python train.py --d_model=128 --n_kv_head=1 --head_dim=32 --activation="geglu" --rope_base=10000.0 --lr_mult_o=1.5 --beta1=0.93 --warmup_steps=0 --decay_shape="linear" --final_lr_fraction=0.0 --train_tokens=138100000
Each number is 128 + 24 x the weight over its row's rms, rounded and kept within 0 to 255. Layers, rows and columns count from 0. Numbers have three digits each. The size before them is the row's rms in percent of the matrix's.

# layer 4 MLP up, 320x128, rms 0.16, rows 105-318, columns 64-127
095:139174124149094117138193121150125160124103097103128107141126127100117096127122130134130139103115134163143091140150096100143124139112122152142132167130154092103102105117114146138167118166144121
104:101096142119152132112152143116108124142135149062175149151096124119111146131132147116164157142107136163113092122137132127091137089128154096136115119160094117123165162143090144148147075139124117
104:163127146099091145109136119135106126106160136137070125166119134154153114160111098086141140115118108146087125133076123124121129095137118156134098067135112122120107111120149135124172147163099137
145:113113121127095092122122121116109104137146154152123157131089121140154138136130130134147152197106125134136125110094134130110169149146108161129111147087134124120128134116119113108134147132145086
105:142093117120150175141134130090148167119116109170142150139128094166119104158139118117130125123101121123145131123146134134135140123111145113149159100123125144083139092122084092097125141141149141
107:135125098101144131182151130138110147131094082120136104086099155104161131134133099128140063103098110151136111106171141112147184151149143113127122102106114128149099135133133110104156106137090129
108:161115159128167122111106119143133156141144111150080165107103122132126106113074055115150088171134125135119134155119127112132133159113126123138139116116110112124159093104141176118124149164103125
090:115150106166159124104139111143061096132171170133187101145119136096103104138108135115147132099117134110143094121138109129145105115126155113143137157168114135144084153123089114154148147152122148
107:138142112099136128175112134169172114095188129100129129128101122183130111128166103111171140124110137095136102152119177133167128108112101108107126105120119154089142132091155102147100150141097123
108:163071120140150123159166133165123147104128135122142131134096155124105139076117117150128145132159114137148114151113138129150152153140115109147110170157085130131117089087131081104133145134133105
101:151152133136140132149099130117119090135115134158140165103060093100129174122125151151103138138135147118146122116152110163109140086098118087134145123131154123132104161101151132138100103170124141
094:139076125156163143148136144147122142107180119142093128138103134127137129128094141168131138138120103126162126119090104157131113101112137128115123126097097133122169168113091138077132110140132059
102:120139103105165163118146100139129105112131110129158102117166108131139141121118128174141121096093128143143093121121145145123108131098116163143119141074124188200149109136114136094115101167153166
091:137142130115146119176119128157130141144127111147115112122150102097174142127150104102133117154128125095140131124113146065095201160145114125134123129115124132186105170134139117141113121109125118
103:104147124120148176108098150108113110153129137129099113185146126129094138106110175094086158136173139178131120137100116122140103126147145148149150145137135144120118160144112122122124102101138160
108:148139112147119085095132152143129151147182141152128110142128132144135098086086147120089162131147150132161098154149092110101081151142159130076089133140118120114152123120135090165082173115102128
094:156177119125095111087159098104129139141101102130124119134130096159148120133128112162092096114154093174148151135129120138119142119144145152110072135142109152173116088115114114125145141164146129
105:142136132126114091144109162154097132141102099118103121131154101172121127129104179154146149170139109118114123131107133090099137137129100168109143134093112132103147160099153131135117101116147155
094:085112108133119139113119086092157099116108107116121133136116110111110134147103152136130145147139115111143118138116112138150151139143112105106157155152155175141213120165137130171138138161138104
099:108108121088137151131144170111084133101161118148145125134125097143157138140136135125103170073062136128119122068112123131129126113160153124121124140117099150106125141106152163127096136137160135
110:143161141113099087155170118148141130098108145121126183156120109122170130113062140131122132180090176138101069142099125120106127125114075091133131120139125121146133134129110111150105100092150144
085:159139146124107148137130152125142114094108158129143124069135098098113109160130083123110150103142134134112124124141098106098122092136130176133143089136117145121123109182121135088110111110152148
108:126149115147101088111135054130115101094112167108152121141147135144144094101141127125110135124167103124128143106117103132152145147149093130119114134106119117176150083114162184156116120099110126
092:118119108150157137127127138142145157186146124094153136127121160134106122125122146144134128060112124078119141152175116128104140129110153138142121128109143112136106150097107121047144120105114127
102:133194128099139116085134154132133173155157137112126129109141172123141120129152134134165096125119151117146143149065085105126108136109146126116191105108146150109120150086124102132185167130139158
101:119102121134133128128101180115157126118162142145077088069140113127142114139135150126132140088079154167153070092094117111170172135084148114169111159135128137119163159133143146145120129066139109
092:138147061160150113092121114146121133151175119121139175118117165147120156116138144081126103127140115142135112110126126093149151163126173152132163164101139108094139134106127105169107117085151127
097:114120132111144096163141153141189112102134165130087133109092132166175145131125134112172129171111161108128116133098134136148131128137147093107127129148133136128145110089138082143136119087114141
097:150145169173106128134118109117150125142144168109118099113131130069135136050123132135137120111117104116149147153120098151152120096130133119128166137103145080091112117121139120094065126118100094
104:142162166123151126188120126086072160115155102125179135174086109103145107145138123131142109101114128136111178109153114103139142125137149147131104105127149157082120182115143141123132132143169110
100:123143111098146115151145179124134142131127145106177170072115143142104157145137113113116106101070091150133102120120074128136142151133091109112150098137147076126139097121152163084133084138101165
111:162151148145113123128107108139149148099092183141125104093139139084138100134151121112108087151189163204145078101096112151135141152137130145092130172104114160126165130149127095117119117148095146
096:105078125104129137151140113145116104082143111146124131131125127180130113111148134122157160096154094177107109174170148137112134143071106145130141131154150099133181147109155174117141101169107130
102:143155089159148124129118113131101102110123175119131125132155101165086082115121135146188136127142142091112103109109121119108125121099113099045130100140111118147156106123127132166142107133108120
108:098132160157092086096098129101143157159160155163143092130157158131122139077106119064129109131102134166154125177153126155101136153139101159145114148116138105123140137128144094159149133142108134
095:143172148153111150138142109183132125137103090141111157125137101150156082101104104162162103153154170100142100101096106110120158127089122131125153123097108157148132150127118142127127094123159138
110:145156107118091109182141074145130112116144118128118098108150096120123136163079126116105129115178123134116085125112130123090116153116134143153133096123170093132120077123156121137126101116162159
094:154105096154122132103154131106148107089116136125128103154098175127124153121130127062129103148141156129144154126150122093135118152104117153122148143150125134130148130138161084119146154056132118
086:157147118123094136137088132143119134093127139104086108126176074111121149147137087155149100146157143110136118111122128166155061127075132120103146154143158114125121154130150117096148108116129114
103:164171154150104097129144131130168146120131086067092072146092122137141129134092171139145106146110134124133115138081140090131097162115122151117144144098160155131136122136092098130100092139082124
091:162115092138134152078142165102146153126149125140133107070111146131119146149147120102111152160165117113123121126182121129103115141151121092128152108124154099146122139101099125132137100116123151
097:117123136140150137115124173096154130142124158103133121135135135118105114095129118116143150147147140202130118137153132162163142142078132089126157133117133129085162129168123119135095168142095103
097:123125102154141141121113113118180120092160154162124131161092150121069089105125143103127150115126112045121106161148131122133167139139173112175143111144133117107135159140182142153153102144163117
093:105074150135146149096116094155135108111082115091089143118146169104125149134139147143136147099096124109095081140107129122125110136109116161176097145118166171118153104150130111111166131122092117
093:126109131142115116104080160118098154103127087138144115145117075093136122112123107173127105142091154128173070129117134130075124107125122115100143145141127120123138136122122133117136120173138127
113:151090108102145193120123131113138142108112130136105088121097142082160147130112128163080185110103146184152092130135111159127114099101126125162124147151130135107107113128092105135113154107172148
098:142103127133131120143104145074158107108142150134131106204132117154164152116170125128173128164099120141100143140128151150116124104128105131117153116112125118135072066107119131118173106112127126
098:131112190129127112177136123122157126162116147150098112108135171144123143160094125158123101131132136071122170172114156113139151116102100140106158104129117113151095118104132119140114063101120142
106:088126144124153136089128087128171126177130118085161121191151084145105134115147118072138092099124131125104118133118107150091109140121115095150107139117159122111141140136145137136109101170134121
092:143123157096156159169112180106110132099108150139133131124170178134135152125149114152116104074104100124094151125139125092153128092128134120127107107129164134154117134128077133134113162153116117
097:132123109172119099097093132160117115129144093162144178132135132088150167166114126170099124119146122115130127086160118161125139118111142122089188148113152149129116139169138123138144135169083159
113:107128135115141119123093120144134163149114123102139067131189124093154126110125125137091150145093102150106091134138112158091116109102157107137145191105143130170124127112122069124093125125113142
104:137101125128113154092124109139089120125125174127070153117120131145095064100117115127138162130156120116117121130112106125109138087070131123130153099165120119105165148138110156148091120107146137
104:114102085116148154132149115130110151110116180149116130147134166150082084104139142063134130143119060123126121124148125149147160136136141143159167131119101097143097142118156105158154124143140186
103:122097138125134099182119122131081101185118122075132123104151106119160152153128150132134107113162124134165106179162157144135132123126147113155142150083116100090168132097122169141118112138173082
100:135119105169125142140131093156135060111108148133158165147178097136143127148183162176128127136126112102128113100140116113159133080076098114094134113108143142113120161152084128115124105138126128
110:100132145147146137117123100115158128062122138097151130114110144114154113107164154153125152086159107128158156110086112107112117151122162100122093121151142116147094131144144146146123118145187125
110:145117163133154099134103115135110109120101147109116124115097115110124142137155160142129147111131117176183095126124115165125103166094113170098118111123166142102130130156144196131145174139150123
101:132171119131148150127126111087152103147140113100102108118117149145090101154128111153102141114150128124153131151107139113078147122158146160101114128168111139119116143191125146101124088130133109
093:134174124112127103154104148125148133159132088143151098098180172155192102167086090110112090083118134131106094143149119137147133111142092151112122157116115135125170123140120147086126123147117135
093:129124100143121109133143110138135143105109093110187138107137166082118132122139199156096146120151133156179132133104086139111174150095135169115112099095135151119091131105155089095134154127128145
107:125094106126141105172145095131122101117120143115145104110118089117105102159128145122134114166162159152154130099125126129146151152173124078103076106175102118111167108138173114122133140101152101
107:100108109147118197095120146134129117147176120127149120153149135138146155124130099102125143161135098163188117127080149098092120154125136159157120125127127141099142092126178145109114154141161106
092:168119112123124135089104154115120137130154093126094191115112115091072096121111159116150169130112107156118095133159131132110110129145125094170164104148120085114172138120108094169118099138114106
100:132140126159136133103112124102130101171145107141119089105161141156077136130151123129129122125168114123102139139149113120097100164119122129107138148170132163150139120095184125111128102123100104
121:117107136092141110128152126125111146094121152116099062117157118123142142095137132084111102142143149125135136151143167139146151151131143131100112149146150129159122142160127112141158128111119120
105:129098131166152122106104122136170136134184102125135112135124114156099089117111145089170136125124106110106175133130109156133137096153140096117140119147157133109172120126144137123176135045112210
098:121135125112139125109108117153115110137163116147124118128152109147159136099136163187109151149122143137186130104100142113152142125139181119171114165093113177138138167131095127147122127135143144
104:133140134157087127118101115110115143094155151078110123155154087137110109136108130147137142163118142150187125127163099147113148139099170126154116148069084120126132109097116099143138107135103142
103:129132124116130121132110164101125139133110180147150139142141139107161126192105096140084150093160124074110135113119139178151136143130136119070136124093140118113128149161109110139112114092107150
106:150085152129109142112153151142110116097129131129191141151132110153155093126137127104103170117139161121129117077127160155126133136162074122119147112123114097148134167156117103161117136086159132
109:102081147156143184128135107132070162159101120183115112123131142134102139154090097114106134143106111127091120142146158147108124096153117157151145155126101131108131144124156139122107109168115141
100:163132134155103098111133098160144137122105115123121092112155084144079140162137144103170166120152142139145131077111157142102103127136125158124154126141117106126119118122135139145121149148153096
099:119129141121104168105162158142161118170148116112128115072124133066160119131140110127176131122117085115110144157179139147142140147153116152095119108116127112159103143119132118094140107123124164
098:116095104100114148112130116122097113124117112152123147161129132130143135096171121146113137103108097124109115141148126128156169122085126125151082159142142117119110143099153130141153189144103092
096:125157122151140169153100143122145131111123151140149121163118076100085110117114147169136135149118114096092122062142096190134110117119142107154125143121130141105115113138100103132143131120118125
092:090127154149135099135117126119140108083139156081145119089107168138148122193110130140131130135135119109148104103131073145152094153140142103121105188142164150157137104117125134145163097109111179
103:142105130115162116141093155140109118149185135139145114119174130131125110087115129116145108117149160112135115117123101138129110113108173100140203092090152083179140139140116126172163133110119139
096:140109099158102113107128094152129097152150164127173156141105117181102096170106106108118152088106080090141122152171087137151122117127097124147114146146151073127133120115115133144120081136136156
103:116112137158111161110145163115110146105120126184099157129108096143130106137120133126136135144064112112145073132146130106112163094184107117104094128151142112155164125128110124134102135120169157
082:112159118120142138113123119137145140122148093125124126152123128164119156144161154103128163119158159084149124110147096099117126136102106117103182165109125146139111108082185105153133161114092156
094:080126109124130083145143146161127118092110109098129122128117118162111135189120108128112170148108141157107122098129090131145142101145130094148074132180135089098134123119174121150132130114101147
098:074122075098142128159134088121100113176096126066111099119118141127114149147150125104156116094152177115125105145125100135154141113125117149169097126143125090178160145147120099154103177156140089
107:126093114136129092147116133134138129102112126155091083094175154141156141120123112130155104130088113109167129086168114160147125127133160134114129112112144119148130123076145080117173111127144135
099:158136092183083104109105145166161150140093145129089103146142124150118087147104133154145134108109112156140155175142162147107116144148112103108115117070123128133136118107075152117097119111177147
102:134120132102099158068161094137129138104136122117150151131148086143103134111166139148119101118173098085121115158138163092094161122121124083154128134128100120160155124154136130115121111126144132
095:132119119139112111087095095124138129105149146148152116111108121099127122120108108114155071099165135114124098118141152116109151154151167178127142168133124148171116130155108151132141118140068098
103:119108169137100150118130122145162128125151105123121126130121148059101125127132165117103130122099107118143062097151096135101124136127157120169112092167115123128102107125123189110137170142177150
101:143142127142105124158147172106128142157155112073177128110156098126100105131104129101113134130145129099134103120093117102155145156113091153132118168126104138131109114131120121100135128125145120
094:117148120105139150101148090175135157158121115167181116146116159135104120121114146118100124131109155163143134129170128120108132127177113150176076144179144100104112140118089111103096143168108138
092:147073120088139153139082137103105096143157149151110105130167157169146126084132120103138098113120105118146148102134122114113134099110153138144113095082119135131107143127131125104163134124112148
092:117081106115159112130144127117117125128170125136119141122128124107119115145130143151164136120145148153132170107126122083102121092098118106174112153166145106149123172092136112144173093152111114
100:114129124119107107144163086110109142138101124100116128160121128156160151100156140183106127123164135117154144115123124115100134108122127152113103140104136142168122198098149091151138128125120121
106:096098111119148072102148135152116132116134129112147116097095145111155149092124128094111101116172105136145128109115180148129091116142137175177157114129141159058129150144097138179082100107107127
112:119081132152159090180109118144105155164145118117141110177112139109139139130137141097137121169102164099121130123130121149090145132101124068121140152140114147105104111114153091095135147109123103
103:122140132107166132110146109158074173117143145125139096148148182099112134153136110123156149137156132138109146142129156132149133081152172145158122116137152115111140125114087110083107149126171131
104:157129141134077152142147099120133118113146127166167070091145111110112152068128109106124124085141086153120139150076157145148091140142168137119144140158131113136136103127180122133105100121155133
102:093119104137087165128126132095126162168137121178131132105079134124107101149113144127114141161140141127104122148166139171136125130153123134122154169118141093155137122145162102141176136166139118
094:161133120133116159089097177136103168161120119110124136168130110126122151144126152090112159178147147109179128143160161130101084131165143147123137140123132137132091122133115128149117102107115171
108:106157100139139137171122104107121115136108173160100126124158153159118121161120091129136096195158164135135157111121167125123102144143104150127135137099117106127138156130116150159135121100141097
109:143159140104116165142154171143147128168151164111126120104131115112132094128132132133088140123126150081143163131098087122115127154199124129132072147115167126132117157165113115109110108136142122
102:087119155116139104112122145135154102157128126123139139155150098100178133168143121139128136133165119136119128155160152085080100128172101145104114136134085147126188123095094117138055101168135133
103:126102138142108159134130124165138117103099130102061113100168157148120082159146098169108157087087116142136162138123183162117146135128087062134145131173160149118090121175145147081124104128133133
109:130129166106113108108136137100124109127160099114153122119117124091126132146110115136132140119154146136144107111117128158097105121134129148147127126112156166132137123152086150130133117157126102
104:119124112152127170125150120115151142154107073136091120110129127118119112155149109115109134123128178170091120156171098126121105103159093082131140149110138155161102144081124140144088101193131139
108:108077152138130184127134119146095137100152164159120131174140130164072150178131124105099131131185094098146114102089105095102135099141145123116157150134127131107153138109133154107127106157122139
100:141133172127108112178103106107119128137106070109150122093137108118111157129179104130134149105115114087127139128127170179135120145100091153140148138159175117124066139131157133109133091109125129
098:139107084103181091109132104088169119090114100132117133141148174117129093111136082139111142139099125129101125129144139139114111159127097079132134119115160140152138105140126142136105141149131069
096:110177082118098133141152135141159102096150153156150133145124159140126142140142103090151127098131095145132104158104113144124126174099140126102134110172120109147132092123160160113121159148130133
097:123084093124117077162106119123124109089137107130107141163140140079170142120110135140177119175118103122118151133132126112109118168125158128157125160096170127149125137115086090139102123151148118
101:120110154113145111174140128093112126111120113134121140089094180100128113095125127147111159128134139121127152136117133093123137166089086146095129114095128157166114146147143169158152166120140110
084:144082192169114120140105134116117122144111159140095143104111132137144093158126166151138132124118149146125117110121102117138098104105151137136113121107166141137146113093102097103134124096181129
102:147103095132123137165170112122139144119153131141117134124105085143115128171117109137149146143124101084106145120123145117152111149165164095155096135117152151115178076124120114124140107137107132
097:119150119063132110164143183128126134131138122138131133094107090139134121146147137114124099113107142106096161142080125160149146127116139122092113102119162148131095160150147143163145126141145138
114:119128129123105116174058067155128123139103130148155153109137098126138136129132132119133098139098130107165135124143138112109149116140170117151180114112129122122150106108145129139095137130120151
104:136082119127139183080161131101164164136147164096125129078090140127091065132161094152072130133099140130093177123099119157154157124131114131124110092126134092153165098125128128106152100113140117
091:080119139124142162118108121119131122139141122122137142169158171150134128124160126142104125132095121146173152129171150093144151138113143115107145131108155112184084130118155112144137083124124074
099:166120136135134108144163132115131144134106119142151101153137145139154087138143107125131098134098123099154154092135161160120130136124085152099127146122152124095123094145133087130155145135104155
100:166161110100132109146111095111120124120142088127164142119095150173143119114125130116112138142103149135092136135142128133163127118087075146106122115185138111138169155140129118146132119108132182
107:145108087132159123116118143148100129143145123103073148110115181162104135085107079146119138147155120155109112095108120146126117125169104120160125129131146133106130140110106152132141133167101119
094:152115123168104107132090151142171117153129142131132139139123124129161128122129120128129080133114153143134127127119107119130148107122136166070163112109132115125090097170167134086141152137138139
093:128064143144111163155088092105149118072124172112157122118132112174120147113160121085136170145131171126118154130115109143132149103085127118160152165142113127122121158120153133144139158066140174
088:111125127130142148133135102106182090111111175106133149130123164121130051080162123126105127130142138142093140088121169078079170096146111164126168157104093080101099127169102116149158121139126106
089:134124104126147135128094143111145098119097110109111170120134089097081124144107106140095145174161142151149145131086169126132177132132093104124140143139153123084111139165114098099150137115146137
086:120102114128187159173117124144119117134065158107139131092081155101154076148120148175143116131178128132149154090082122135148107097149120137099110120137136111138091100076142165127132137109117118
102:164156131128122116164171116130100149091099133143161150111109143112150128148112105115136116140151142150150121163089115119168087116081128121157169131129114165131087125127160119147138138096127161
091:107094131157102111148092120151107142097129152133124132119158132144119110158186168118166131152082129142086161148125154132114114127117127092104099151115156070132124112130117148100146133138152118
105:162147146126171144117095159108100158097098161120125111101053116142140161112138163138106153100118095076112124138132142157141114125152149150138098134131140136135133145138106135132100180084143181
104:121129138174158114123135097153129106087137125067102137121092147136108131141138122139132169118121148165146126093175127122119161089119113120083156123107158133148105091140117107123130116128124118
097:099161116132142094123140145100098140130121128170141123098122154141110090124150122117137086082103122146163196128112092123136101134072100125136147090107160106137092152147099118134155152088143152
100:201112143096112094154135118146151148142126163148109176126161118125143145121053127130122137156102133129176121111116138138126106121122115158096114122126148144134122095145133093154075142144103135
107:162132141169118105155100134162104125137105101153098133128109157151173145139114134103116130166160093133101060131126071133125145123126136171162118148120112117148123110089102130082130106129191125
094:106127188113127102177106090136173146146112142125110160142144126141120096112115128110139163128090128124124111164137122115141120150117122164072130063140171139111120131126104120153159115166134121
094:188107101160140110089139146088123111125100157170151147116153122143139121140121123134137098132115144165128113112102116103078114085138137161099102093136085131100081118121128129122106108138152158
099:108136100169147111139113097123125130153104110112137054093157113088110145129133093103135111114110119133130131120127132156096138174152097179106086127155167142136128151121132122090125133121152112
103:080084104115134148111090141141122125089128176164114130122149127137134122139120120126126113143144117123170124159132153108170164144121145161127121141126106116071115140123130118117111144150125140
101:087128099171176151102158140132101115129127149120110156128099135123115140125115148169121137124126121108148085146130133097171131102111148106132156098133102114124144112152138176180126130155152087
095:146119114125145110121163124148135118097139152131141148149147168077162150109116132115149084131126151107117081135166150093129122172141103117093132136114183116107130101108153148133120100174106143
111:073094119143133127117126101132101123117141137106098167088105097109133149136127134116120123143157124138144127146142155083146171178124133155107071129162143127127153158117144166098098153123077096
100:067165132116122117143121120099127148132098129107144109123152123090108108105131163124091079123131085141138112155157105149166162129109149127151128141143089151131124106076132128111113170122127122
091:121147169132135142165165135083093129124147138079114128113116069112169145103115134130136082111141124146088156097122086124151162122115118152160155131142147176158104157116177117151121096098134159
096:129120149158147143153149138147142109091071126131104141128134096143148121123145150196098124105146095141107168123121135168072103129138100145142135102156146151105149125170087125084118111154140173
098:073151159137133147100136127146061115122159153163084166146112117128147108105142110116126083134105170099143150137106160131103104137103158130134170102132160137112177108140154130109143088125159149
111:105146081109182127101133126126078117165118117095126138103162157116115132134125116149132114079130124149114123133164108148168147127121098141120111093112138112137164094132162132094122147120175133
091:114147139120138119158114192137134157162077119141123100096154105145139123169108119180126162126121151107098132132137149104126129096157132157112113099157125136120113153137160082160123120077129168
102:133136139113107122152135128124110097148169111132126121122133098121136138166122098143160146111123097141130120106092122132097149173139158105116141113103102116123150117088114168150113083117159129
095:084143123095085142118144176150113116161122116111117140132129082144087120109120160138114163110151145093152133137131099130174114165079128163137169112136142155135126087111125186151141089129111127
103:095125144058083129117112114153147150120130140170110135137115108132156111145123157133120098123100128113128137121125106093112133133137121141127154120167138174139097107086117135091102136108121116
082:129152176129122094128124118110102087111117144151123113125155126184171095146164109145115127118110134120105080111146123156124121153108172131100099137104101112077115138135169126152123125160163138
096:133132138150192139149086106096144119139102118090132168128127112176149140101142160118101118156135185149181175109127110117140131146121143119124138129078103166156122133176132115124127091097071104
095:196096165129133097133111084103140126111112149084109181141112135082087158161101135131120129129140145120164135113131109165135135122150132108125109080141149129144107082131136144134096102118135156
094:072099117109098153121130178146112123122104160133115134172130102153094150110102144144110157116121135165150139133132117116106115163096161176153118124151178118098108141127082173114123130137126153
117:119136093151080154103145134147084118153131127097128086132116097126112140150144132131118127155149126150157142131129159106161083098078144138092124146156133144122141154129128128100096144109103125
106:187121124125142156090086148134112127088085159107189104128121130165147122110186120139135153113134149116150108150097084138147090110121155117144122101147159111137089115124133154124145126115122128
092:104106128123099168167112123123156141140134138114154099107114096170174124126159088134160183108139125156165133098140102138141141132122086101115120134124130107175099102126150108139180129135170102
092:125134122098121137130106135119129115115122126135117126109080091105087158139094125103097132103147155124120085104159098113165123156157136127160169120158130120108144145098135135145104088119090094
097:157121159102158113121078120112115078126131114139121125127122109122132129135138092093122150093147109142117143132160131133145149112116139158109123108135121110134168151103110114144143138158161152
102:139122091107141125121092165117143168104069153124174120177130157104131136130126073093127065141115077098154143164122129086111138128105132078169124174107108109124154146148158155122135182133161135
101:117110116108142131111141130139172182154109127189088167116114142143139149146130083125162106112112125186133123126126084098120105132096204131151142124090131096129099122116140131154109122104122111
098:093115103127102115144156159121147088166172148153120134094103115136099139101108137159127123136139156123098121160124179155146086092173105118155162096108142167118100117154161165111121091119107112
113:121137147093112132121177137124112140116108083120089151137134191114144108161144090098090081138127125105147163160142130117143147146143160150152166099183087169136142080152142146093093114063128138
089:116098165124104152121153181137092152122148119105112154116124127107171130149116122134068155176127131137102139090107144170101155113116094144136149122144132100171131111105168116120098143079126125
116:128150119135092122136134128094164138148098107137126130110091140126157115126098139136099166122139167111176069159118139128160124164168114157128166129174109122138136098161127129140068095090100097
100:129121121097135153137170079136172123126147105125069120150132162108132098123109107115125120073135129139122122124118127091118169130123141126141132111147132115162104158087145134175121121160154104
110:146104093141138147111130158123163125147116194153123130126164151200139166121160104130130095115143150155115133175129092096084115134108114093144153104169118153084147107126139130127148109151121106
103:195144082133086113103138161107157140116126123085132107136151093122094133176130104147090121117106078128124150134129112151135147074120107113104130111136110126134152145091093159126079173103118144
105:130127118080122134124104120109123123120146126165128127147143115151118124157121119150139150109110102134118156151144110085142176135127150170152107130141122154133111120122146146105151087129133155
097:135115132089097106113136130159136120159135148131068129105108097081136146105135119160129134110116129114133105112141109127137159153099156106121126104131093133169157134076138098122119103122115122
106:135093141151151114107126164128087137115141125091145140165137126137135120116141164100112165113135147126147130134157125134151094142161136183192113091158172116121113128133093136154182122137098161
090:104151146093105173103125118107121126148116151134147166122100119117143136105140129189125165137134123156148105165125141136124123090100143140138093110122161154115123145117114121119113108102155100
110:121104142103092113157145103117143115140145111097128125118103147129143072088124133121141140145115164117105103169170131158141139127116150174112108151186135127116098123104130078102139158151123129
087:097134091109137119171142121161128117133104165149130127075131107137142128144131143121155110106108132156151109130149128153123143132131144099135149175123174115078142172120144124112121179082091132
107:114149129115122106150127171111123129105135139083130171111100134164119111141104165156104135139122129147066179103153156098112158132134122150104140074176140156134119139175148142144100160136083110
089:142102150130191103108138095094108126175112142169156127185140158133095122129125160114156181166148145130144099130106155108097082105075147159135145090122147129128155102133126102144137121117144117
098:161110176163082169108105124125171115114127141102108157116149116139110128125142128112117148211162118164133150105111152154126125100154105117156089124136143155140101098145148075117112076111142093
101:147074170128165106135117167121113089127116133127149114196156121086120083147146134163125102091116156113122103137150131136169122101113130127093119089116104100135106117178121126106149127151090122
101:123161157107153120157148108141143121103098133117141112126182189120134117113108157134113139115109134130133124116110155114104161072123121110154101144135115117100126152122084120137151136128091162
096:154126135133128121115131120114108139128138100087092154109158128156123096072107157140170093138135154146156165131107114122157134115107155128136105148137205103104094131163121147127121113072097075
105:093146130119089131138109122101105125111126097107129103124145113132118137159126093120146136112134128144126125106108118104150098112141142150100182117131119142189167113128067075128099167118133103
096:117139166132129125126147134150136118135120169109136148091085146101172143131133085109109124127135145116146107119118107116140129134105148112121098103153140146062104136114119139122078156118121114
099:083102076116099178122136108077140118127108134119137134100128092142131103134185172089102126114132157102118106125154091153123143153114064098102135100144173102121150155160170176123163117138091135
112:125153145137115087144103162131123100110152121109166166135171119114109118124156098144144152134113123132143059179148099154147151158107153057132120158123127152135120114131099119134116115135125136
096:129091124121109131139105129121109128095109133146127126118143155153124139110102155133161156175095150106112150149151092100119137097161118113126146165130157071115104129150141128091079097150099156
101:060098150114125151137133100137102106149144134138177142134125146118129124090122158108117130127132109150122095162157148101118135173137125166074132069116151087120164081160125105137119161167073097
100:180078138127114126147106118099155098123118156086171114154097108155147123113111164110118128151167157135121138140118171136120143084153151138125114153145143147130132080128149096123164093120112127
106:146104121109142104153116126147113119122077123096116115113120160107142147077139140129108156127118160093108132129101114103147114122142113107168165114149169140148093131110115158132131096105140156
095:110136121191114112129134152126119147133161143078140165135161145109134135130117130135124115123114100141142120138136095153146158119126120073130086110129122106159146160066137165121144124133179114
104:161130138106132113105147114091124121094134104127154086131158130113106101118140120156097178126108120147160121112124140089128119158148107090070132124145125108129148135156158115100119138100146157
090:106113136109093099151126156147123115137127135151103113190152101154132100133156155129109140170134151160106112112073122157143127134123118138141161114124125106111108122135096102149103149098169092
097:153156136100105138156099135130124127139155089101078063152137181147097103118063148115085131131121108126121131121144111161088121205119103121150113148166141171106089139147148147121131121122103131
105:150100128075135106135127164115130120156144081147154173128108125158140140164162156135145118135131130141113102132099117117115118130143089137125105109128118116098074129151090116141119179113157094
093:096114121162133107139148119122122143165100088134120123118097138118143114116124101146142131127068159149126140129156103143138134134111129186150095110129149129126169098168149092091127098139127116
099:104134185091163085121145124125111125093133120122092129119109108102126165148110127145148136122150121103131139156122142116174149119158136100131172093148129102163128159111147078111157134120111096
109:128100097134157157142085144113172144124161116119144123148145152118117148125136125102147156071158097167146101105161111113095133124110112121105125136138127149122123163142120113097148098101134106
098:112152099151166136124165124103137112127156156140129115182107136148090121114103139153131132130149111157141095129072134103123124151083164105136124102158102123099124118140117125166109121111081100
099:128118129152105153134151124162070142130122146175129143146123139088122142115133092081150084117118141154134116146095158167143135151079117155125133141143099110109121141081086122157106123123137139
117:139137134163131091189174113152134129128106131130112114101120133148165094150074126084160162126146133171093135120123105154147137114110096137154140130091126126104151162082115108154124116127126147
089:127123160130116167131118093101077145119129127190124121098125123129119145103148106112152084095131111134101115093111084122070130107173150113078133129128148139116139166153138124131143131106108124
097:097121166147141130122116118168098150090097152118140135134118112146164100109150111139106087166140124131121076145125134093136146144111128086109120109095183109138111136127135159144133132168115102
098:172109124149127140159093076114175109096098078133089163159166156117153144092121138098146182122128182089160141118125090105110121123096116112090136131130157127137136134081130147124127143117143078
099:127158147150147135137135118120142127173091095087069109070148104165158127142097152098105146150131117154128094088155140108118125084122107122087142139143123142106109126132093145160159133132143132
096:139115147132133125134132115091137138151155085136169123140133143139161099142151112120141101093093131114127134113152135138146090130193158127147068151145147121150140152123108149106117172104109141
099:126167126154101116100131150119114136173169135135160116126158125117149142119120153137149110124143124143139106128162178157145098154148148098126134145110087112090162093089120145129137099100158149
097:112149155122136111105182150129106152149100149110116111135113154146094119113141140114131156138168111098141130116137101130196107103082148137096111125147108110129110102125149092122145121109147133
096:096144171142117144160116166139121127112127132095155086071165131112156126153163167128118124126163119142150113117162092112163105120162129164134129131132114133139102173130116094138148136104158129
098:101133126111102122135124120100099133120143152121126113105145114142136166120173079133101135106141101161136133159145080174099137165100150093121188135117087172158141113102142131128128122160132131
095:134139143122145122119080154165100155167135110138135142119072148127075110082111132147120135113139113122129100120151149146111091129077142138106098126121167147161096121154126155123130132124132131
109:150146129135123132156121158098111118158127093112138124147094126190160085125131123136138168167141154162122090116130151154131144151149143124116122128116146115106078095095137136116187102148153108
113:131137145103139102142093127166153148139115117123131104150130137192108111136112139159084144143103151135093142086122120127107098135088136140165154115094138164141109168131185156096084063114128159
089:159079167147121138133091125134123127128135144109178131091127099076123160170104093127150137120163126150112122104128093106150138143147169148127147122125177127088128108174172127107130102142134140
106:099153127122145133101091150193076090116103134120127158145153146179101116089123134121128107139120156130177131132151110130140106113131158093098156142169159165131102098150123115123157112169154158
098:125112122147105167089125138168113145134163125149099147127140162126121168140145108147144132124151120120107117147113129136175173090109096161113138129144133114148144121119094147135147133096142098
093:101161109141131103102134117158159135144101103118186150151166095118135136127116105123134136132093148118087102169161104119112104155094144156117108131130141127159170091195118158121082123159134140
084:164159123122138145124129152142123122098127180148145089160140134088133154162084148123133090109112104065102125162136173156122124147134097146146134085125118135107098158107116115138141140134148114